config.yaml
qk_norm: true
init_std_up: 0.0718
decay_fraction: 1.0
Each number is 128 + 32 x the weight over its row's rms, rounded and kept within 0 to 255. Layers, rows and columns count from 0. The size above them is the row's rms in percent of the matrix's.

# layer 2 attention query, 128x128, rms 0.0483, rows 0-26, columns 0-127
size [140 138 123 124 106 108  85  99  83 113  86 101 117 125 118 106  96 100  80  94 102 114 104 101  99 105  50]
[[ 80  97  42 150  52 116  91 117 110 110 151  99 152 142 186 118 152 144 152 137 167 126 107  97 138 141  71  93 158 160  94 130 122 119 129 176 139 149  74 111 170 110  29 138 126  93  78 102 124 104 126  74 124 151  90 167 116 155 155 121  59 110 105  98 141 164 126 161 103 133 133 145  75 141 155 123 105 165  83 166 121  75 167 191 124  88 136  87 189 150 176 176 124 150 136 123  79 164 136 155 116 129 151 125 146 188 130 135 142 141 115 138 142 148 105 100  94 121 140 128  74 122 183 133 140 140  73 146]
 [110  64 114  92 173 111 159  97 167  93  78 136 142  97  54 131 128  96 105 164 153  92 130 151 126  90 160 109 122  55 212 110 149 178 140 188  99  95 162 120 146 140 152 108 125  85 150 109 156  82 133  92 149 117 163 151 164 113 119  56 131 135  60 131 169  43 118 184 160 114 102 169 162 121 141 175 115  89 115 155 120 106 116 108 127  83 144 174 125 154 185 139 129 132 141 192 116 147 101 121 159 120 154 121 102 113 143  62 149  96  79 110 110 120 175 131 125 130 163 117  97 120 133 124  93 148 128 160]
 [138  57 131 165 119  93  76 128 156 156  93 162 118 136 184 143 153 133 117 118 110 127  80  88 156  93 125 120 134  45 140 129 119 110 132  86  83  93 127  81 157 169 127 137 120 106  77 135 141 158 129 112 112  99 159 174 123 139  91 136  93 204 118  88  80 132  78 111 131  69 170 126 168 115  94 143  93  94  73 171 126  95 135 143 141 130  77  75  98 171 120 110 149 185  42 156 110 121 133 130 136 132 118 156 105 105 139 120 152  98 156 121  80 134 174  99 151 103 146 114  91 163  85 166  59 165  76 135]
 [136 112 117  89 165  78 100 155 179 130 123 127 148 123 149  54 126 157 147  78  99 137 106 167 107  76 138 152 134 129 165 148 142 167 109 101 174  83 120 133 142 160 162 177 102 146 163 166 138 149 210 138  91 174  91 167 120 150 114  62 155 115 109  85 166 113  85 179 133 149 126  75 129 136 119 119 112 128 105 166 125 142  66 108 130 157  85 160 102 131 161 143  92 132  68 128 138 116  92 123  97 143 158  96 128 197 130 120 112 136 116 177 145 109 125 129  97 165 143  86  74 151  76 109 150 145  24  81]
 [108 121 108 141 146 154  97  46 123 136 108 179 112 136 118 137  86  88 120  97 166 132 149 185 115 105 142  85  92 164 226 194  98 114 113  95 104  89 132 124 140 117 182 131 117 114 143 146 158 127 132 108 142 105 124 176 120 129 104  87 157 126 211 106 111  94  87 115 119 152  87 139 128 114 121 113  68  78 144 186 160 170  98 137 129 110 121 151 166 138 155 125 109 151  73 136 125 111  56 137  55  56 112 124 152 140  78 214 137 127  90 128 135 121 134  78 108 112 138 161  96 151 101 113 125 166 136 168]
 [137 141 128 130 171 204 127 125  83 171 160 147 156 131 127 140 100 151 113 127  90 125 145 114  72 163  96 159 159 121 165 177 131 141  78 149 144 152  96 192 117 140 105 171  67 114 116 115 147  80 140 137 159 126 143 139 144 102 125 149 126 117 152 158 157 119  86 147 166 108 150 147 148 110 142 114 131 161 164 117 163 118 126 104  40 151 180 127 129  56  94  68 134 135 180 123 119 102 161 128 141 170 152  86 145 160 175 136 145 165 140 101 148 121 103 168 187 105 153 119 142  81 101  82 255  95 166 146]
 [ 90 117 134  93 158  80 121 138 160 141 108 146 136  97 110  91  90 142 162 134  95 128 135 139 154 173 117 100 140 108 121 125 122 131 140  93 150 133 196 101 158 126 160 132 141 152 160 132 152 121 150 101 132 113 139 116 143 171  80 121 150 116  94  85 104 109 112 138 128 170 120 142 201  69 105 156  95 104 142 170 140 101  88 114 166  93  29 163 147 153 127 139 115 177  42 140 108  63  87 100  88 136 127 141 141 132  73 178 164 135  81 120 102 137 115 118 169 190 135 112  91 148 112  92 129 210  33 170]
 [156 158 132 109 166 180 131 101 156 186 104 123 153 159  80  97  90 140 115 112 119  96 150 149 120 114 100 111 178 112 177 132 183 135 121  97 125 146 103 130 107 174 139 123 129 126 150 112 139  74 131 149 166 176 125  93 130 100 108 131 188 115 199 110 131 109 135 103 164 191 149 112 147  74 141  98  93 163 185 138 100 111 134  46  84 149 134 138 149  51  89 128 108 152 158 104 100  83 156 175 124 146 187 147 164 160 122 115 148 157 172  71 130 174 108 140 107 100 108 148 149 109 123  39 171  99 159 180]
 [116 107 158  73 133 121 112 112 100 123 135  71 110 109 154  93 175  89 113 171 148 119  96 169 176  81  95 118 136 135 207 154 174 140 119  86 119 187  96 161 134 122 114 141  75  93 164 146  85 105 151 142  75 190 194  95 127  89 153  77 129 166 119 151 228 114 141 101 122 143  93 150 142 191 157  77  81 157 165 128 110 158 129 157 146  94 116 139 132  73 143 105 124 165  99  89 137 124 110 134 166 164 144 110 157 151  75 151 157  86 150  98 122 105 129 153 102 138  94 167 102 107 140 156 172  98  88 125]
 [135 111 109 164 161 123 168 134 159 133 141 155 171 107 149 115  80 176 107 142 115  94 154 156 112  94  92 120 151  95 127 156 198 148 138 161 121 123 110 164 105 155 148 103 151 112 156  96 126  85 142 111 145 113 161 163 161  73 109 107 198  63 197 115 165 128  99 112 112 146 129 144 140 137 131  77 135 143 122 138  78  97 170 105  74 129 142 142 172  96 129  96 150 154 198 131 153 138 198 168 108 146 181 145 158 137 150  95 132 137 171  91 181 173  94 164  95  75 160 124 166 156 132  77 204  65 106 161]
 [129 110 158 162  85 143 108 105  34 135 159 129 133 166 103 144  97 179  92 117 185 141 132 130 170 114 159 150  94 113 148 191 102 113 125 167 130 184 108  88 119 140 107 122 113 175  91 123 147 175 111 142  84 117  87 190 130 153 125 141 150  99 126 121  99 161 150 130 166 164 120 166  99  86 145 137 102 134 141 111 121 166 106 119 108 138 112 123  90 181  90 136  35 158 132 126 122 112  34  79 113 114 106 187  74 133  86 135 159 100  81 162 177 118 150 106 137 164 162  90 105 111  74  91 118 148  75 149]
 [107 113  93 121 111 132 149 108 118 142 118 127 150 121 110  93 150  56 130 135 152 135 140 164 114  91  58 150 161 129 171 142 207 146  81  87 152 153  67 140 105 153 179 119 127 130 145 131  70 115 191 135 146 147 158  99 160  89  96 128 179 148 178 108 116  94 167 121 182 193 133 142 133 110 114 112 113 148 163  94 112  97 156 113 121 107 141 165 186  53  94  72 120 125 121 108 134  96 162 138 136 161 158 169 151 162 131 128 166 154 156  73 159 170 121 146 121 158  97 144 160  62 151  25 131 109 130 115]
 [142 156 145 142 109 103 157 156 155 150  60  93 116 169 149 133 190  98  71  72 168 158 122 152 104  81 184  81  35 128 148 123 157 145 117 130  91 118 125 138 121  81 113 112 109 162 133 162  95 159 156 159  97  99 126 120 156 116 127 161  81 216 143 146 115  86 142 120 104 155 111 102 188 113 135 139  75 145 137  53 152 159 130 152 143 133 126 171 125 149  89 128  72  54 124 133 142 101 109 160 157  99  99  88 142 110 114  85 110 105 143 118 107 140 139 159 153 158 134 144  67  89 168 168  65  98 102 126]
 [144 163 121 104 169 115  76 143 178 197 161 161 130 172 170 159 131 102 160 158 120 118 165  86 156 122 177 189 136 180 141 142 110 158 112 139 143  95 122 137 119 166 128 145 112 183  86 158 186 170  68 140 113 125 145 157  96  80  89 189 197 170 158 130 138 154 151 118 153  77 109  61 137 138 141 118 107 169 135  80 167 110 148 123 181 150 112 105 156  80 116 130 113 145  36 102  94 115  84 130 188 110  93 121 140 152  66 104 124 120 126 136 107 121 154 129 110 103 158 182 119 122 155 148  82 154 142 134]
 [140 157 171 180  93 113 159 136 164  96 151  97 114 101 137 143 117 144 127 118 127 161 147 151  68 150 140 148 159 137 113 146 172 126 135 130  82 166 148  61 175 153  85  94 102 141  71 133 127 155  67 172 100 169  95 101 101 114 150 155 122 103 116 134 134 143 173 118 111 110 165 127 141  91  88  67 141  81 101 103  89  77 149  93 149 116 119 152 128  81 163 111  69 123 146  77 111 150 112 127 153 147 221  70 160 148 130 115 131 171 110  93 129 168 100 139 166  82 152 128 109 150  45 114  97 131  35 138]
 [133 135 149 135 126 132 150 112 107 140 142  88  89 150 130  75 107 141 154 100 123 184 125 131 180 122  96 119  96 181 148 136 122 152 205  70  92 152 107 102 155 123  27 134 117 152  83 176 123 102  86 148 100 105 137 154 143 131 189 161 108 134 205  90 130 174 143 152 104 172 156 155 107 142 116  96 112 149 108 117 114 145  98 115 154  97 145 112 113 129 100 137  58  85 131 117  70 117 118  92 164 129  87  99 166 146 123 122  34 157 163 137  84 101  81 150 178  76 156 178 134 120  91  84 145  92 150 132]
 [107  99 156 179 127 123 189 153 104 105 175 143  96 140 132 117 112 157 166 130  92 169 142 122 159 164 123 151  77 114 113 133  61  90 149  97 108 187  99 139 131  99 120  85 148 110 133 140 120 137 163 131 184 147 121 108 170 173  72 140 117 140 148 193  55 120 139 144 115  74 121 126  66 107 153 189 106 123 132 195  72 114 117 126 121 146 155 102 107 149 115 157 123  72  63 168 124 129 135  99  88 122 109  74 179 153 150 104 134 191 121 118 120  52 151 103  87 175 148  90 190 147 136 137 141 156 160 153]
 [114 116 123 110 124  99  70 114 120 162 118 143 171 160  52 146 129 153 131 118 178 114 158  97 166 140 191 149 216 181 157 114  67 125 165 156 142 117 136 121 125 146 108  74  75 111 108 113  89 173 136 214 117 129 119  96 140  75 101  95 171 146 111 169 101 110 120 128 132 150 105 104 113  94  97 109 161 134 143  54 134 132 157 170 163 162 152  76  93 115 116 145 129 188 140 165 135 110 126 140 148 102 124 123 103 172 110  94 152 108 205 144 120 174 115  92 137  97 136 143  96  98  99 123  60 116  59 128]
 [153 115 197 127 154 129 153 171  99 164 121 172 113 154 122  86 108 149  79 130 159 137 119 144 150 145 131 124 157 134 158 143  91 117 128 113 153 129 111 111 118 146  93 118 137 132 150 139 182 136 157 165 147 109 149 211 122 166 130 128 158 104 132 165 132 153  98 145 203 161 144 167 192 152 127 135  65 167 177 132 118 149 114 121 124 105 164  88 141 109 122  67  70 149 200  95 151  90 125 150  57 133  23 150  92  89  79 123 169 143  99 107 133 117 147 174 103 152 136 128 116  83 144  59  94 125  78 166]
 [111 124 100 176 173 106 181 133 119 118  96 127 157 127  63 138  61 147 120 130 129 120  94 171 120 134 161 124 169 139  71  94 103 109 120 162 118 155 139 140  96 133 161  98 116 105 139 150 149 151 187 168 150 105  60 135 138 126 159 100  73 142 163 108  83 143 139 218 176 131  69 140 136  72 103 113 112  90 118 121 113  76  93 100 109  82 130 179  99 136 169  97 163  96 141 111 184 147  30 166 126  90 129 101 122 162  95 155 128 186 140 116 114 196  99 123 143 138 152 140 139 144 140 123 152 159  92  77]
 [ 71 109 109  87  76 142  86  75 143 175 142 182 170 124 113 124 106  97 148 183 110 111  96 149  96 193 129 104 203 131 101  84 119 131 160  93 117 106 138 132 123 129  98 141  55 108 117  99 154  76 132 139 184 137 197 103 107 119 129 124  96 142  94 131 114 131 146 106 101 165  80 165  85 237  79 124 160 105 122  86 136 184 164 187 130 136 137 157 186  58 133 166  95 128 135 140 140  68  98 129 125 114 139  94  94 110  80 149 164 146 137 137 130 112 128 120 152 121 126  77 110 122 125 133 114 130 152 150]
 [130  79 117 111 118 109 114 141 113 107  82 133 118  98  95  66 186 147 103 107 161  84 120  92 141 109  96 162 195 136 194  94  89  82 138 118 131  90  95 110  97 159 173 121 172 180 126 160 117 163 162 213 125 149  85 150 113 158 156 187 124 136 140 110 183  65 157 160 114 115 144 108 109  86 155 111 110 185 132  90 113 148 112 159 131 138 137 140 127 131  99 121 121  87 164 161 123 140 126  73 167  85 151 119 110 165 145  58  99 138 185  91 166 135 140  71 167 105 110 143 137  99  84 193 171 111 142 119]
 [138  94 129 143 100  81 120 148  37 128 129 136 101 140  60 141  62 119 128 108 119 118 130 139 171 109 157 104 143  63 111 137 113 104 116 106  82 102 147 108  85 172 126 140 132  86 111 152 110 107 204 100 129  62  63 167 132 135 115 191 115 151  86 135 104 133 169 126 111 164 146 100  87  50 138 134 153 161 101  85 128 115  47 117  64  62 108 139 118 121  93 157 127 111 133 103  83 166 125 158 187 141 126 145 126 115 118  88 128 114 132 128 160 127 133 185  86 109 113 192 163 123 127 115 143  93 124  79]
 [117 116 140 131 147 109  86  49 109 174 208 155 156 139 161  93 146 158 132 148 121 148 148 113  98 149 169 106 102 135 107 101  89 161  88 112  86 167 135  75 196  99 124 126 132 139  68  96 121 142 106 167 149 126 183 115 147 129 115 125 123 132 104 125  93 168 108 142 149  62 109 127 108 131 120 165 141 113 117 165  78 176 194 157 159 161 103  87 114 107  93 196  70 127 116  73 138 172 119 110 167 155 187  95 123 156 139  74  65 115  93 130 129 142 148  39 154 131 147 154 132 140 120 171 118 113 169 147]
 [ 88  79  98 104 104 104  72 160 144  93 150 107 134  78 135  92 121 116 107 165 118  86 126 200  90  87 147 151 114  89  70 211 134 136 111  79 132  71 131 148 128 170 132 131  75 118 128 118  91 192 161 165 160 110 176 128 159 114 171 166 108 120  93 118 158 143 126 112 106 162 154 147 122 164 133 136 161 126 152 103 132 139 143 211 161  89 125 114 110 157  87 158 162 193 156  75 167 139 133 113 168 133 130  91 120 139 128 162 146  94 119 115  52  98  82 133 177  89  80 109 111  79 122 120 148  90  98 142]
 [156 125 195 151  96  99  95 102 135 143 108 153 129 192 144  55 124 181 125 125 129 129 149 137 146 112  97 105 149 101  58 114 103  97 129 155 143 111 168  76 105 130  94 126 155  93 131 131 143 138 147 123 189 106 142 143 131 137 129 137 145  66  72 127 139 128 115 159 150  94 100 135  94  88 179 149 161 109  80 149  14 161 131 158 128  84 108  79 160  83 103 105 159  97 126 170 141 128 135 150  86 162 122  97  61 136 173  96  88  95 129 111 180 197 108 100 143 124 150 108 139 165 191 101  94  98 156 112]
 [ 94 232 102 104 120 137 148 165 118 101  57 119 124 213  86 108 154  91  90  72 122 158 233 103  45 150 130 152 103 152 125 145 133 108  82 147 143 101 139 106 120 138 169 102 135 118 155 113 106 169 166 104 128 101  79 112 156 159 108 135 120  97 134 133 171  96 112 128 120 106 146 163 143 111 167 175 125 155 101 149 148 124 159  93 122 103 166 124 141 174 133 113 205  92 132 135 154 169 103 148 123 109 119 125  95 151  95  79 152 118 113  90 115 158 135 168  92 163  71 145 153 141 142  80  93 118  83 107]]
# layer 2 attention key, 128x128, rms 0.0487, rows 0-26, columns 0-127
size [117 119 123 106 109 115  94  96  91 110  95 104 114 122 113 106 106 106  82  97 101 105  93 105  94  98  73]
[[124 113 136  90 131 108  58 138 125 113 149 173  80 160 166  57  83  65  86  97 121 112 159 126 119 146 145 115 128 118 158 112 188  99 116 137 131  69 154  84 147 168  66 106 114 161 134 116  83 139 137  71 154 129 108 124 142 131 177 120 117 111 104 185 175 143 119  99 151 118 129 101 179 141 135 166 125 128 119 146 119 165  96 107 120 161  89  89 159 109  64  98  99 146  83  90 119 141  80 169 155 154  60 115 220  94 152 129 137 176 116 122 124  86 148  67 132  84 157 106 127 117 143 154 152 148  75  75]
 [140 131 105 140 123 171  68 121  85 115 105 132 154 192 118 153  60 116  56 139 129 118  95 154  71 143  88 108 164 104 170 134 127 176 130 166 106 146 151 170 147 164 156  82 141 149 179 130 123 142 150 119 144 162 170 121 121 140 153 124 107  71 145  83 126 142 187 163 132 138 102 155 142 138 146 142 142  72 130  84 129 114  94 178 201  53 122  80 170 125  91 134 192  99 169  84  99 116 170 155 147 153 133 197 118  98 140 193 118 120  95 175  92  95  96 141 157 176 141 129 121 154 127  96 155 148 103 109]
 [156  83  82 120 186 162 152 122 116 127 112 145 117 124 152 175 157 113 199 106 100 142 118 182  86 164 172 129 158 183 161 153  83  38 131  93  96 132 118 141 127 133 161 146 159 140 171 134 114 144 155 117  89 149  43 107 118 153  93  74 146 124 159 100 160 142 139 137 109 127  74 129 185 124 127 171  85 128  67 128 103 141 111 115 184 129 136 185 104 162  61 127 121 152 165 155 128 111 139 111 169 119 120 125  96 118  78 170 129 179 173 172  98 113 133 160 137 108 128 127 152  68  52 109 149 121  94 113]
 [123 119  75 143 187 143 105 187 151 138 104 158 119 137 137 158 184 164 132 168 166 146 139 130 103 157  87 136 134 157 125 173  59 144  63 113 152 124 141 129 150 171 159  88 127 115  71 142  91 130  97 145 117 119 146  83  99 121  68  79 147 189  69 113 146 125 157 122 166  98 141 129 132 125 151 140 174 153  89 124 119 135 142 113 140  71 162  84  98 141 142   6 141 150 125 140 104 150  52 163 160 170 118 141 120 102 142  88 155 131 119 114 128 116 162  96 152 175 101 146 117 150 183 156 154 133  57 162]
 [146 138 153 175 121 159 151 126 147 150 147 145  80 101 165 190  82  81 136 106 174 106 123 184  57 157 137 110 123 107 125 117 129 117  40 151 127 148 121  94 157 127 150 142 158 169 159 153  65 157 122 109 149  78 123 173 134 114 180  97 152 134 160  99 117 140 127 149 187 141  52 124 116 136 113 149 121 104 102 139 119 166 136 163 183  77 133 159 188 139 130 122 186 112 179 146 149 115 160 122  86 178 146 185 134 172 140 165 140  69  56 115 121  88 133 141 135  93  88 119  96 158 119 106  63  99 128 115]
 [ 95 171 161 142  35 140 106 161 133 100  99 132 136 136 139 102  86 120 103 112 143 116 159 149  74 100 124 148 133  82 113  82 122 147 136 153 170 108  75  99 115 112 119 121 119 112 112  90 123 124 107 132 133  43 140 143 135  87 177 137  99 104 107 139 113 121 107 173 145 119 112 124 174  94 193 153  64 113 150 159 141 124 180 151  90 174  94 101 204  72 111 155 149  67 117 130 116 171 119  73  64 146 124  94 146  99 133  97 135  92 102 133 147  90 121  83 185 128 126 118 103 230 174 108 121 109 104 118]
 [171  95 121 171  93 126 131 125 210 194 169 125 124 106 126 189 136 108 115 157 178 124 119 118 115 148 115 112 161 143 133  97 141 135  85 103 166 105 185 164 160 123 135 210 142 155 109 158 150  91 117 104  86 177 191 186 118 139 128 130 157 152  75 136 117 175 139 147  99 145 105 118 159 154 144 150 110  92 141 125 145 146 101 133 122  54 153 166 136 190 126  58 129 134 132 118 106 147 139  87 168 175 153 180  94 148 147 185 158 111 108  86  86 131 121 160 178 138  88 141 179 138 123  70 131 169 156  83]
 [100 142 162 156  94 101  87 118  78  89 125 114 136 136 100  74  61 155 120 134 128 127 156  68 110 100 140 137 122 150 125 119 140 113 118  85 201 122  99 119 131 128 124  99 143  88 102  75 104 118  96 178 155  89 170 166 142  93 173 167  88 116 116 185  87 153  84 148 109 138  98 156 133  91 121 154  77 110 160  82 134  86 153  89 102 182 117 123 110  81 191 171 136 152  98 145 100 136  90 145 109 180 222 144 160 123 170 102  97  51 147 128 124  76 108 102 134 114 106  98 110 142 193 131 102  98 135 125]
 [156 197  87 128  99  96 107 116 106  93 149 138 128 151 126 136 166 146 131 139 148 137 105  77 112  97  88 130 116 106  98  89 154 145  78 118 109 182 112 140 149 165  56 109 128  39 130 102 182 152  58 137 100 128 160 175 178 121 142 177 122 188  88 155 154 129 127 122 146 116 130 177 132 173 143 128 114 145 161  95 161  89 110 189 129 132 139  99 199  68 118 104 162  43 102 146 124 139 120 171  44 161 107 149  69 138 113 127 165 131 135 115 118 112 170 132 132 187 101 142 144 126 155 142 103 116 145 139]
 [132 142 203 165  89  62  96 109  99  73 157 128 146  90  98 106  74 150  79 141 160 116 139 110 146  99  70 133 148 113 113  66 101 128  89 191 136 101 105 103 161 115 128  79 129 138 155  80 102  98  84 147 183  55 154 167 146 102 169 119  90  89 151 204 175 151 130 136 164 207 110 117 102 115 101 140 126 114 147  94 178 152 117 130 101 178  87 123 135 105 138 156  95 138 123 109 149 166 134 123 120 115 198 164  97 125 146 145 105 133 147 111 133 110 104  98 202 133 123 161 147 145 169 123 139 128 175 154]
 [134 124 113 177 180 188 109 134  91 178 146 105 140 167 170 120 109 103 148 105 141 149 172 133 118 139 159 164  87 142 148 163 126  79  53 112 148 183 147 159 117 140 179 161 130 115 101 139 114 142 163 131  99  97 191 107  74 155 164 150  94 126 119 115 130 195  88 151 158 109 184 102 145 103 173 202 125 120 114  84 157 207 105 131 103  59 113 173 156 131 138 120 165 154  98  64 129 132  73 112 107 127 123 157 104  73 105 127 114  99  92 130 116 110  90 122 114 109 113  33 139 121  93 145 110 140 123 118]
 [112  88 181 171 115  77  88 133  52  90 110  91 132 150  75  69  54 138 139  70 113  68 155  79 122 100 114 189  98 154 154  99 128 155 112 117 146 137  83 126 118 156 165 137 155 136 112 120  91 111 131 130 112 104 172 162 185  61 165 125 105 131 107 177  80 144 113 177 146 216 172 190  88 124 153 114 123 120 126 119 137 154 157 114  90 147 107 117 131  64 103 166 123 141  99 144 124 114  91 142  89 151 168 107 158  84 149 111 128 110 132 120 124 107 131 115 173 122 101  72 123 108 151 121 136 110  63 114]
 [ 95 106  99 107 154 148 147 164 120 133  70 190 131 162 120  86 199  77 164  70 119 130  70 142 153 117 178 145  97 162 127 148 168  98 134  84  79 118 102 156 174 165 156 134 141 139 152 118  80  96 139 111 130 100 125 158 121  65 104  88 126 188 131 101  63 129  61 170 116 133 163 157 114 115 114 149 117 143 116  63 129 138  93 143 125 125 163 118  97 100 142 121 166 160  99 113 148  51 142 143 138 139 127  72 147  87 105 128 116 149 136 103 127 150  73 130 138 192 200  97 141  85 114 100  90  75  89 108]
 [121 145  70  70 145  89 141 157 159 156 124 139  89 101 125 151  98 134 149 123 118 120 151  94 148 131 142 164  84 168 104 140 152 128 149  81 134 113 145  73 120 198  78 191 122  88 120 148  91 193 119 104 123 127  88 100 122 141  93 121 127 152 138 138 148  90 154 157 130  90 101 123 151  87  74 162 135 160 154  91 165 126 130 122 174 174 120 114 147 162   4 156 127 182 156 135 108 124  72  85 132 157  89 119 169 108 117 110 130 123 165  82 156  93 145  72 169  81 157 119 128 120  86 162  84 155 117  64]
 [154 141 136 108 137 180 163 137 156 112 120  33 132 125 182 147 111 131 142 124  97 105 191 115 129 174 126  99 144 107 109 113 118 127 172 111 152 130  94 170 109 147 128 131 129 117  43 131 111 101  55 173 107 104 114 126  96 106 144  88  92 111  94 125 152 171 163  75 120 163 158 180 173 129  91 146 111 107 145 130 130 119  95 165 103 199 122 155  81 168  53 116  90 116  54 114 121 148  64 161 142 156 131 128 155  83 207  82  92 131 117 117  74 130 118 101 163 186 129 113 119 125 142 148 151 129  99 110]
 [152 141 126 108 113 173  72  91  99 174  75 110 118 122  98 107 142 111 111 186 123 127 122 164  94 153 126  98 114 107 199 116 116 163 191  95 148 137 102  94 145 132  88  69 135 118  84 110 126 158 115 166 160 142 123 160 163  99 154 150 175  86 177  99 150 110 131  46 163 125 132 160 120 124 103 146 103 172  76 124 124  92 152 126 213 165 157  79 160 118  96  82 144  90 140 123 102  95 160  99 119 147  90 166 123 122 128 158 103  91 157  57 129  72 135 133 101 126 118 117 133 165 181  65 192 125 158 101]
 [112  92 170 102  74 131  86 160 137 118  60 179 143 157 112 160 144 142 108 173 154 149 139 152  53 159 139 123 145 118 115  93  48 109 140 115  98  98 118  64  91 141 134 123 173 177  90 125  98 183 133 176 113 139 116 172 137 116 108 153 111  92 104 135 116  95 155 108 206 142 171  85 109 134 133 129 122  75  96 118 169 126 170  77 120  88 159 128 148 152 118 151 137 171 148 183 153 139 126  93 113 117 169 156 149 187 136 162 161 158 116  57 116 110 187 136 154 121 121 145 143 153 150  87 209 119 167 125]
 [118 105 195 119  90  86 171 112 164 189 111  47  91  38 162 172 117 141 137 117 118 135 126 140 149 174  86 153 177 138 118 113 137 135  87  98 133 100 138 101  85 134 148 151 145  95 119 118 134 128 111  90 144 143 163  74 107 121 191 149 182 116 150  94 171 112 107 151  81  77 115 146 187 112 133 151 114 171 124 113  92 140 116  99 122 131 143 205 203 125 165 179 181 145 113 172 160 121 133 137 143 111 180 142 141 177 104 119 102 174 137 129  93 132 104 111 143 141 177 151 120 135 107  93  73 149 162  80]
 [133 195  98  86 120 140 139 171 113 147 136  80 146 138  64 130 119 138 129 114 160 125 161 112  86 107 115  96 112 172 109 217 126 119 171  90 121 138 112 135 123 101 133  98 106  94 156  58 135 133 153 102 148 152 125 103 106 127 124 140 128 109 113  89 134 115  89 151  56 149 117 179 124  82 167 169 131 160 129 135 186 155 182  81  77 139 106 130 174 130 178 101 141 189 134  64  58  86 133  85  95 162  64 148 140 134 110 172 103 133 153  91 137 123  94 100  91 144 105  80  91  79 127 101  95 174 133 164]
 [139 127 205 134 148 178  82 156 175 138 176 186 110 120 147 156 154  58 106 124 100 129 187 130  92 184 171 145 164 137  71  96  76 117 150 145 147 111 132 162 134 101 190 144 174 108  86 148 101 102 130 100 107 170 130  74 142  96 125  91 119 129 133 108 113  81 108 137 106 185 121 129 163 118 137 152 113 197 167 141 159 174 139 143  97 135  98 102  93 179 115 125 138  66 102 160 158 123 105 108  49  83 143  78 125  93 124 133 107 120 177 125 108 176 109 119 125 112 188 119 123  93 161  99 149 106 176 119]
 [113 116 127 139  90  82 108 140  94 185 142  72 129  62 135  95 107 111 144 122 118 166 107 134  87 135  96 149 148 152  83 142 102 188 171 176  41 126 142 121 111 103 122  81 142 154 172 109 131 146 134 145 120 166 111 101 121 106 137 143 188 141 131  92 177 111 141 113  75 164 109  58 213 123 126  78 145 162 140 136 101 105 139 145 187 141 155 128 166 111 130 131 134 102 156 120 114  94 149 166 138 164 139 158 126 161 167 132 123 112  59 170 169 106 141  92 112 191 113  76  60 133 146 120  68 110 191 135]
 [180 115 158 193 104 199 151 103 139 159  83 107  96 104 118 115 125 142 151  83 122 108 113 119 201 144 100 174  73 122 160 122 137 123  76 150 145 183 119 151  71 181 127  84  95 105 116 139 140 172 121 106 175 140 147 150 108 135 166 121 137 158 145  98 137  98 146 151 131  84 220 157 120 150 138 103 105  96 132 204  89 170 108 109 176 153 177 111 123 105 154 125 182  61 139  98 130 152 115 115 121 107 152 131 139  77  85  98 132 152 184 133 147 161 162 130  77 136 171 147 164 121 110  96 148 166 152  74]
 [166 104  97 177 137 104 119  80 113 115 104 129 109 159 165 125 105  98 101 135 123 147 125 137 117 126 133 158  97 177  53 109 170  82 100  93 137 143 187 154 147 109 126 101 146 141  86 149 142 145  80 100 111  99 139 142  84 142 156 128 135  84 162 153  95  89  50 109 182 195 153 221  70  97  92 186  62 107  72  96 160 183 157 127 152 110 176 106 136 145  96 136 121 166 130 131 185 126 127 110 134 171 116  92  61 118 158 107 140 107 127 161 141 161 128 131 147 109 133 122 131 147 134 103 101  74 172  90]
 [147  75  83  79 116 119 124 176 145 114 108  87  97 112 145 187 104 121 142 134  92 126 150 157 141 115 148 181 125 129 130 139 143 113 108 115 127 123 174  90  82 129 151 155 147 139 103 164  92 207  72 216 113  60 158 119 116  79 141 159  76 118  64  95 112 127 170 134 211 158 133  46  79  77  88 117 201 108 118 146 141 114 121 163 141 168 116 121 140 115 128 120 137 191 135 150 144 133 100 130 146  72 146 132 156 189 169  92 154 157  88 101 113  93 116 143 136 119 138  85 127 117 137 128  99 133 104 134]
 [104 119  98  79 167  90 150 138 120 151 132  80 167 173 186 132  97  76 114 152  88 134 118 141 184  85 110 178 119 120 140 185  93 145 168 171 118 127 137 149 142 176 146 130 128  63 133 106 165 126 129  81 100 134 154 214 122 122 164 121 166 130 101 118 129 130 145 179 131 129 145 163 174 128 133 145 164 113 146 128 171  73  92 158 129 142 136 107  87 140  71  81 136 125  96 185  95 130 175 179 135 108 166 138  58 108 151 115 162 174 150 166 142 130  97 115 168 133 184  56 112 175 137 128 134  73 105 173]
 [154 106 147 140  32 104  98 141 128 149  91 168 144  70 102 146 105 126 121 124 181 100 150 188 186 106 110 131 156 196 140 120 110  90  89 129 112 164 168 101 111 119  94  43 118 197 149 133 141 106  97 133 136 150 158 144  81 123 146  83 150  70 142 112 164  81 126 129 114 144  86 144  69  99  80 128 134 164 170  75  59 117  94 102 132 184 125 126 136 111 103 143 157 157 171  52 142 144 132 126 140 107 137 129 155 213 149  92 128 121 133 144 135 170 100 124 127 119 110 111 110 106 152 107 128  98 164  89]
 [108 114  92 110 146 143 136 123  90  88 134 125  98 123 108 117  92 115 185  82  74 129  97 171 171 105 132 142 151 166 175 142 197 117 174 117 126 197 134 170 111 103  67 113 135  98 142 162 138 100 169 146  86 164 143 151 125  79  81  95  99 113 139 102  42  98 105 151 162 127 143 174  56 107 103  50 144 139 135 195 112 138 123 125  94 143 126  74 126 159 101 119 121 152 162 164 151  71 161 111 133 107 146 103 173 132 146  54 165 114  74 119 110 130 105 122 133 172 115 116 156 120  71 169 146 101 109 131]]